{"num_hidden_layers": 14, "hidden_size": 256, "num_attention_heads": 4, "num_key_value_heads": 4, "head_dim": 64, "intermediate_size": 896, "vocab_size": 1024, "hidden_act": "gelu", "norm": "layernorm", "norm_place": "pre", "norm_eps": 1e-05, "positions": "rope", "rope_theta": 28200.0, "rope_fraction": 0.25, "qk_norm": false, "attn_scale": 0.125, "bias": "all", "tie_word_embeddings": false, "parallel_block": true, "extras": ["capped logits"], "init": "trunc", "init_std_qkv": 0.0336, "init_std_o": 0.00636, "init_std_up": 0.0336, "init_std_down": 0.0034, "optimizer": "muon_variant", "learning_rate": 0.0129, "lr_mult_down": 2.0, "beta1": 0.95, "lr_head": 0.00515, "max_grad_norm": 1.0, "warmup_steps": 200, "schedule": "wsd", "decay_fraction": 1.0, "decay_shape": "linear", "final_lr_fraction": 0.0, "batch_tokens": 32768, "max_seq_len": 1024, "doc_mask": false, "train_tokens": 202700000, "max_steps": 6186, "dataset": "wikipedia_en"}
Each number is 50 + 10 x the weight over its row's rms, rounded and kept within 0 to 99. Layers, rows and columns count from 0. The size before them is the row's rms in percent of the matrix's.

# layer 8 MLP up, 896x256, rms 0.164, rows 502-551, columns 128-159
100:44 42 64 46 57 39 37 46 42 69 56 56 40 62 67 51 48 44 43 46 20 55 68 52 68 63 37 53 44 70 43 43
093:62 47 38 50 45 47 37 54 43 48 54 39 32 40 60 50 40 46 47 49 42 77 53 51 53 47 53 54 45 45 31 52
100:46 57 64 45 51 47 35 42 55 28 68 48 41 43 64 58 47 57 52 44 44 51 52 47 49 37 57 52 41 62 70 32
103:46 43 49 56 49 63 46 60 48 45 52 29 64 68 39 70 54 59 37 44 46 58 48 53 52 39 60 38 56 64 44 56
097:60 53 53 46 52 37 49 39 41 55 58 55 76 53 53 62 55 40 43 63 61 39 35 52 28 55 64 68 45 41 52 45
098:53 50 64 64 57 44 61 49 60 55 34 44 44 65 57 51 54 45 52 48 59 55 66 63 52 60 58 56 35 43 54 40
099:52 48 54 51 21 65 57 43 58 45 49 41 42 35 56 41 53 38 56 57 41 52 44 40 45 63 63 51 60 51 43 44
098:54 51 59 56 63 50 30 39 51 63 35 61 38 68 44 61 47 62 38 60 58 46 38 59 48 61 45 47 43 63 47 51
104:48 49 63 51 52 38 47 50 46 30 59 47 56 32 66 30 54 38 55 60 52 40 58 52 82 50 44 47 53 64 54 48
100:51 41 37 29 47 52 53 39 45 49 48 45 43 36 46 34 51 57 53 57 48 35 53 62 51 62 40 46 58 64 45 53
100:44 34 41 49 72 43 66 39 44 46 33 45 49 27 74 48 60 63 32 53 47 31 38 49 41 52 60 45 50 42 59 48
101:33 49 60 64 50 64 49 33 65 55 53 59 42 40 64 50 37 37 46 65 48 34 76 58 63 39 51 69 63 59 43 31
097:51 50 56 61 52 53 51 41 53 49 50 24 68 57 57 57 60 56 42 36 50 58 49 52 47 66 53 44 45 62 65 59
098:49 51 55 54 53 41 51 47 60 55 55 59 47 43 51 54 34 47 44 58 39 48 32 56 41 46 59 47 57 30 29 61
099:49 53 61 44 44 63 34 54 63 56 51 66 53 65 29 49 53 49 45 75 47 53 44 65 52 63 51 45 54 55 53 42
091:66 40 69 43 36 64 63 49 51 44 68 60 50 44 51 44 44 47 54 69 56 46 41 48 48 24 66 28 34 38 52 49
097:51 51 77 60 69 41 62 65 51 42 52 53 48 52 48 63 57 49 58 48 44 50 75 31 52 43 54 53 42 44 45 47
106:43 44 48 55 34 40 40 69 44 56 54 49 58 50 59 34 49 41 45 39 44 54 31 66 58 56 40 41 49 57 35 29
102:71 41 65 59 53 39 53 47 61 37 66 61 30 39 54 40 46 54 61 39 51 68 45 30 48 34 58 54 54 38 74 45
104:49 57 49 34 52 41 45 39 36 40 49 68 76 59 45 47 61 39 43 52 39 49 40 48 57 50 61 60 53 58 37 58
100:59 34 42 48 59 37 51 56 45 57 44 50 54 56 58 38 66 50 53 50 43 47 56 37 23 53 55 49 57 50 54 55
095:43 56 40 54 67 56 51 51 64 64 48 58 36 57 51 57 39 74 38 46 47 55 57 52 67 64 49 71 58 43 64 43
104:49 56 48 67 61 52 66 49 31 58 67 57 39 72 36 45 41 53 51 52 59 62 53 59 46 54 44 48 55 45 51 52
101:51 34 43 63 63 55 41 38 47 56 63 25 38 55 46 48 52 43 79 41 33 64 45 54 64 53 59 56 42 38 55 40
106:52 46 33 69 53 60 65 30 55 48 59 47 41 54 60 38 36 40 56 34 57 54 39 42 56 52 38 56 56 51 50 38
105:45 40 65 45 46 59 46 26 31 48 53 37 49 52 52 52 38 59 58 51 50 60 80 54 65 54 50 50 50 38 58 60
096:44 49 50 52 44 49 31 23 50 37 43 40 38 30 62 45 61 57 58 54 42 36 38 38 39 38 45 52 45 51 56 62
096:49 54 51 44 63 46 48 46 57 37 53 43 48 47 40 65 69 64 66 42 48 45 71 47 48 56 39 41 60 47 58 46
099:46 44 57 44 48 44 48 52 73 44 53 39 56 59 52 47 69 44 37 39 25 63 60 33 58 39 31 31 52 52 61 66
105:68 57 58 69 37 55 54 64 52 43 39 67 41 44 56 33 37 60 51 19 52 58 43 60 24 33 45 39 63 48 47 52
097:52 28 49 56 47 26 64 46 54 54 42 59 44 46 54 60 58 50 47 46 48 24 41 50 56 52 43 32 56 43 41 45
105:42 33 49 62 48 68 37 47 52 69 50 47 66 59 54 58 55 61 54 42 41 47 30 52 52 57 79 56 54 27 45 53
103:43 57 45 53 57 26 61 34 52 51 39 49 44 55 49 46 62 59 60 56 35 54 55 51 39 71 65 53 41 44 54 37
096:47 37 66 33 50 39 43 46 57 66 64 51 58 63 53 42 66 51 57 47 32 35 46 46 52 57 58 63 51 62 53 64
096:39 40 52 47 51 39 25 62 65 37 75 59 49 57 62 46 47 65 66 28 51 36 61 53 39 39 44 50 47 59 52 39
100:37 50 41 51 50 50 53 33 60 50 35 57 59 31 44 55 52 51 36 62 56 48 47 65 53 64 50 46 53 46 20 45
096:45 44 55 49 54 61 60 42 43 38 57 57 35 42 79 56 51 57 47 66 53 51 42 37 50 71 56 50 54 51 44 37
103:59 60 53 50 62 27 47 59 48 56 50 57 45 54 56 46 55 46 34 52 58 46 52 44 43 61 60 66 37 41 63 43
102:52 56 51 57 42 43 51 49 65 50 57 32 52 21 40 37 51 53 41 58 40 72 56 43 48 63 40 57 60 65 48 43
096:51 42 28 44 75 48 59 59 48 65 47 53 45 37 43 48 52 37 64 41 59 53 58 31 60 38 40 61 44 45 63 47
144:31 28 55 64 54 53 32 39 60 41 59 35 36 52 50 47 56 47 64 52 57 37 48 59 54 45 47 48 29 39 69 48
091:38 42 51 54 56 54 56 39 45 51 47 56 56 47 31 41 54 41 60 45 53 43 51 50 61 56 54 26 68 46 45 44
091:58 42 48 47 43 52 41 53 47 51 47 52 58 54 53 44 52 48 59 61 61 63 39 42 47 49 57 50 66 55 37 47
103:42 51 45 54 45 53 33 48 56 55 48 56 46 50 62 56 54 33 39 48 49 69 57 70 61 47 46 40 42 27 54 63
097:74 39 48 58 42 47 54 35 52 51 47 53 48 51 49 51 50 27 41 42 38 44 42 42 57 50 42 73 47 64 40 68
101:48 36 51 34 48 48 53 36 32 55 54 31 49 51 50 44 53 45 21 40 44 46 39 41 68 45 60 58 57 32 56 58
099:48 61 58 58 41 52 62 44 60 52 58 58 36 55 50 48 46 53 52 59 48 35 47 61 58 36 55 39 45 37 47 59
099:48 32 35 48 50 35 67 67 60 48 54 42 57 50 68 66 44 50 61 44 47 65 65 39 48 46 53 56 43 68 59 67
100:46 39 43 57 58 50 51 66 70 35 55 60 60 41 59 43 77 53 41 46 51 52 48 47 44 65 49 56 36 62 41 62
100:51 52 57 55 31 52 54 40 51 54 40 45 56 54 42 65 38 35 42 48 52 47 41 40 40 44 34 44 34 38 58 55
# layer 8 MLP down (transposed), 896x256, rms 0.179, rows 502-551, columns 128-159
100:49 43 39 45 40 52 55 70 48 52 76 61 63 54 50 36 56 42 36 37 38 48 51 52 48 34 53 49 54 62 48 28
088:46 61 58 36 51 50 72 51 39 48 42 56 56 33 61 56 51 60 43 55 56 48 47 47 44 40 49 61 49 46 58 70
108:57 42 34 57 53 67 55 49 32 51 54 54 52 54 51 54 44 51 62 77 41 59 54 36 55 47 42 60 58 51 59 47
105:39 52 55 51 68 61 37 30 52 52 47 43 54 57 62 61 51 55 36 28 54 62 48 52 51 50 40 30 37 47 36 53
096:43 49 39 55 55 56 53 34 36 58 30 62 53 59 48 47 56 43 40 55 43 54 52 60 49 27 50 55 44 46 50 46
095:43 54 57 39 51 49 54 55 52 50 48 36 51 59 45 72 37 47 55 55 52 52 39 39 60 43 38 41 50 63 46 46
100:43 46 45 38 45 50 48 42 60 56 41 59 52 36 55 50 45 56 47 40 57 46 42 51 50 14 45 57 37 52 37 51
098:47 60 51 54 48 42 32 63 54 47 64 50 39 44 21 34 45 59 59 54 38 56 42 48 55 55 49 31 44 51 57 62
097:38 45 55 62 47 47 50 49 43 54 41 51 72 46 65 54 59 51 42 52 50 59 51 50 31 49 33 46 37 59 37 51
098:47 43 47 55 58 58 21 49 39 42 45 64 60 56 33 61 49 42 43 37 40 48 60 56 54 46 53 47 58 34 45 58
098:36 47 35 25 43 44 54 42 40 36 50 51 32 50 41 51 48 48 62 48 46 54 33 40 54 54 31 47 62 51 48 40
103:44 61 46 50 58 46 39 50 50 48 50 38 62 56 53 27 50 61 52 25 43 52 59 42 49 51 48 53 45 49 53 65
093:47 45 63 43 44 52 56 43 43 50 46 50 52 44 49 46 41 48 50 63 42 55 53 41 63 29 57 61 52 36 51 56
101:51 46 35 61 58 45 39 46 61 45 50 51 61 57 41 39 33 39 39 38 46 66 51 50 36 45 28 41 42 50 51 37
101:59 63 52 50 63 73 41 44 50 52 61 41 60 52 51 57 73 31 54 36 51 60 38 66 58 49 36 66 48 34 42 59
083:44 65 16 61 59 53 40 47 49 56 46 44 49 47 48 52 64 55 53 66 36 50 42 38 46 68 43 52 59 63 67 39
099:50 55 30 54 38 48 67 43 68 42 54 45 51 38 38 37 52 42 59 44 47 60 47 53 73 59 61 53 61 49 61 51
110:43 52 41 57 57 23 43 39 48 49 42 45 52 52 52 64 66 49 66 67 44 51 63 51 54 54 24 74 43 57 72 72
098:53 60 62 55 64 46 51 31 57 44 52 51 46 49 53 55 24 56 45 62 59 46 29 31 56 52 56 36 31 44 49 30
102:37 58 55 66 52 48 50 57 49 52 43 50 46 55 64 44 52 54 49 37 56 70 29 63 44 45 65 50 33 56 47 56
095:55 42 51 50 48 44 58 36 47 45 44 60 46 59 55 70 59 48 41 56 50 46 63 45 70 49 50 34 51 56 43 62
102:40 57 36 53 44 58 56 44 51 45 36 61 49 54 36 45 53 63 44 58 65 52 54 67 30 58 40 53 49 41 32 53
101:41 44 60 48 46 44 45 57 57 51 45 65 60 50 50 57 49 51 36 49 61 45 54 63 43 50 51 59 41 57 42 50
098:30 46 65 59 48 48 42 65 42 61 56 52 53 49 56 47 50 57 43 60 59 48 54 59 41 44 47 43 40 35 37 44
091:53 31 47 48 48 45 62 56 40 61 48 42 55 59 54 61 45 64 31 48 69 54 54 53 47 65 49 48 74 67 50 44
105:57 68 44 51 58 73 51 43 48 40 35 52 39 56 46 52 59 53 64 63 50 53 67 50 49 65 43 51 32 43 58 37
100:45 61 57 49 30 40 47 57 71 49 50 42 50 29 48 54 51 36 69 51 51 67 40 67 51 62 32 65 44 44 64 60
092:43 57 45 66 61 45 48 57 39 56 52 65 49 52 53 52 31 35 58 30 48 44 37 60 55 46 35 51 63 56 35 47
095:34 57 54 47 43 52 67 53 52 54 56 54 36 37 56 49 46 35 39 49 58 66 65 49 44 49 51 57 56 32 56 51
105:54 51 39 53 48 40 52 43 57 60 57 38 59 48 40 46 58 56 49 55 42 67 40 80 48 42 58 47 67 31 44 34
093:55 66 48 63 58 47 46 48 61 53 57 59 46 45 40 68 51 57 63 48 53 36 48 50 52 51 66 58 47 39 52 43
105:55 44 41 48 42 44 51 37 48 60 48 56 33 54 58 24 61 51 44 44 59 79 46 21 46 46 59 50 50 58 44 52
095:47 70 49 42 67 44 39 35 67 46 42 49 62 54 53 60 55 52 43 73 54 39 50 37 49 36 56 54 42 46 53 38
102:53 57 53 62 55 25 69 38 40 54 39 62 39 44 73 50 52 42 45 52 54 49 69 50 47 42 50 34 56 59 59 64
094:63 51 59 31 50 46 56 57 50 58 44 67 34 43 31 64 81 60 56 41 38 57 32 44 51 60 40 60 51 51 51 49
104:60 50 61 59 48 50 33 37 44 44 24 40 53 70 41 50 37 59 60 35 50 62 63 46 49 45 47 48 64 46 59 42
094:46 42 37 61 38 50 57 54 65 53 54 58 64 53 45 81 75 39 47 45 67 37 39 48 50 40 55 47 42 58 55 48
099:66 50 46 43 51 47 45 22 49 63 48 40 55 35 41 45 54 46 57 73 58 62 72 41 51 62 32 48 33 57 48 45
098:66 53 61 40 54 52 41 62 46 47 38 59 45 51 50 47 38 53 55 55 53 61 46 41 66 58 42 52 53 45 46 47
098:49 43 57 35 52 44 34 44 35 44 52 50 61 63 65 54 45 56 45 57 43 57 41 56 63 47 52 45 41 49 45 54
117:26 37 48 55 49 39 51 58 44 51 62 45 42 49 51 47 43 69 46 69 50 44 54 64 52 60 45 46 55 50 51 44
085:46 52 57 44 54 40 38 50 51 44 51 48 65 49 61 37 52 66 49 67 49 48 70 37 50 50 34 50 44 54 51 44
094:54 60 53 64 32 67 51 43 50 52 53 64 53 58 48 42 35 48 52 41 32 47 48 52 54 47 40 49 36 43 48 62
100:50 42 44 45 61 53 72 48 45 54 48 49 57 44 35 50 59 46 45 54 50 63 31 30 37 51 57 56 52 66 42 44
100:60 57 58 62 47 28 51 55 55 43 55 50 38 25 59 46 44 49 44 42 44 63 50 45 50 37 45 55 40 54 39 42
100:36 54 58 29 48 42 55 52 43 58 50 49 63 40 47 46 50 38 40 62 53 64 60 42 47 54 51 47 47 61 45 39
105:71 42 61 52 75 39 40 46 47 50 54 43 68 58 54 51 50 41 30 50 63 39 52 43 64 42 44 41 61 55 53 53
102:39 44 56 36 54 60 46 44 56 54 40 33 43 61 48 71 52 30 55 56 60 56 43 73 43 43 42 37 42 44 48 52
100:53 32 53 38 54 36 51 49 51 57 48 56 53 59 58 47 57 44 43 44 48 36 40 55 55 52 56 53 47 35 43 63
099:41 57 43 42 57 51 54 55 62 36 49 63 53 46 51 62 40 47 59 51 53 49 48 66 53 55 40 56 45 51 41 43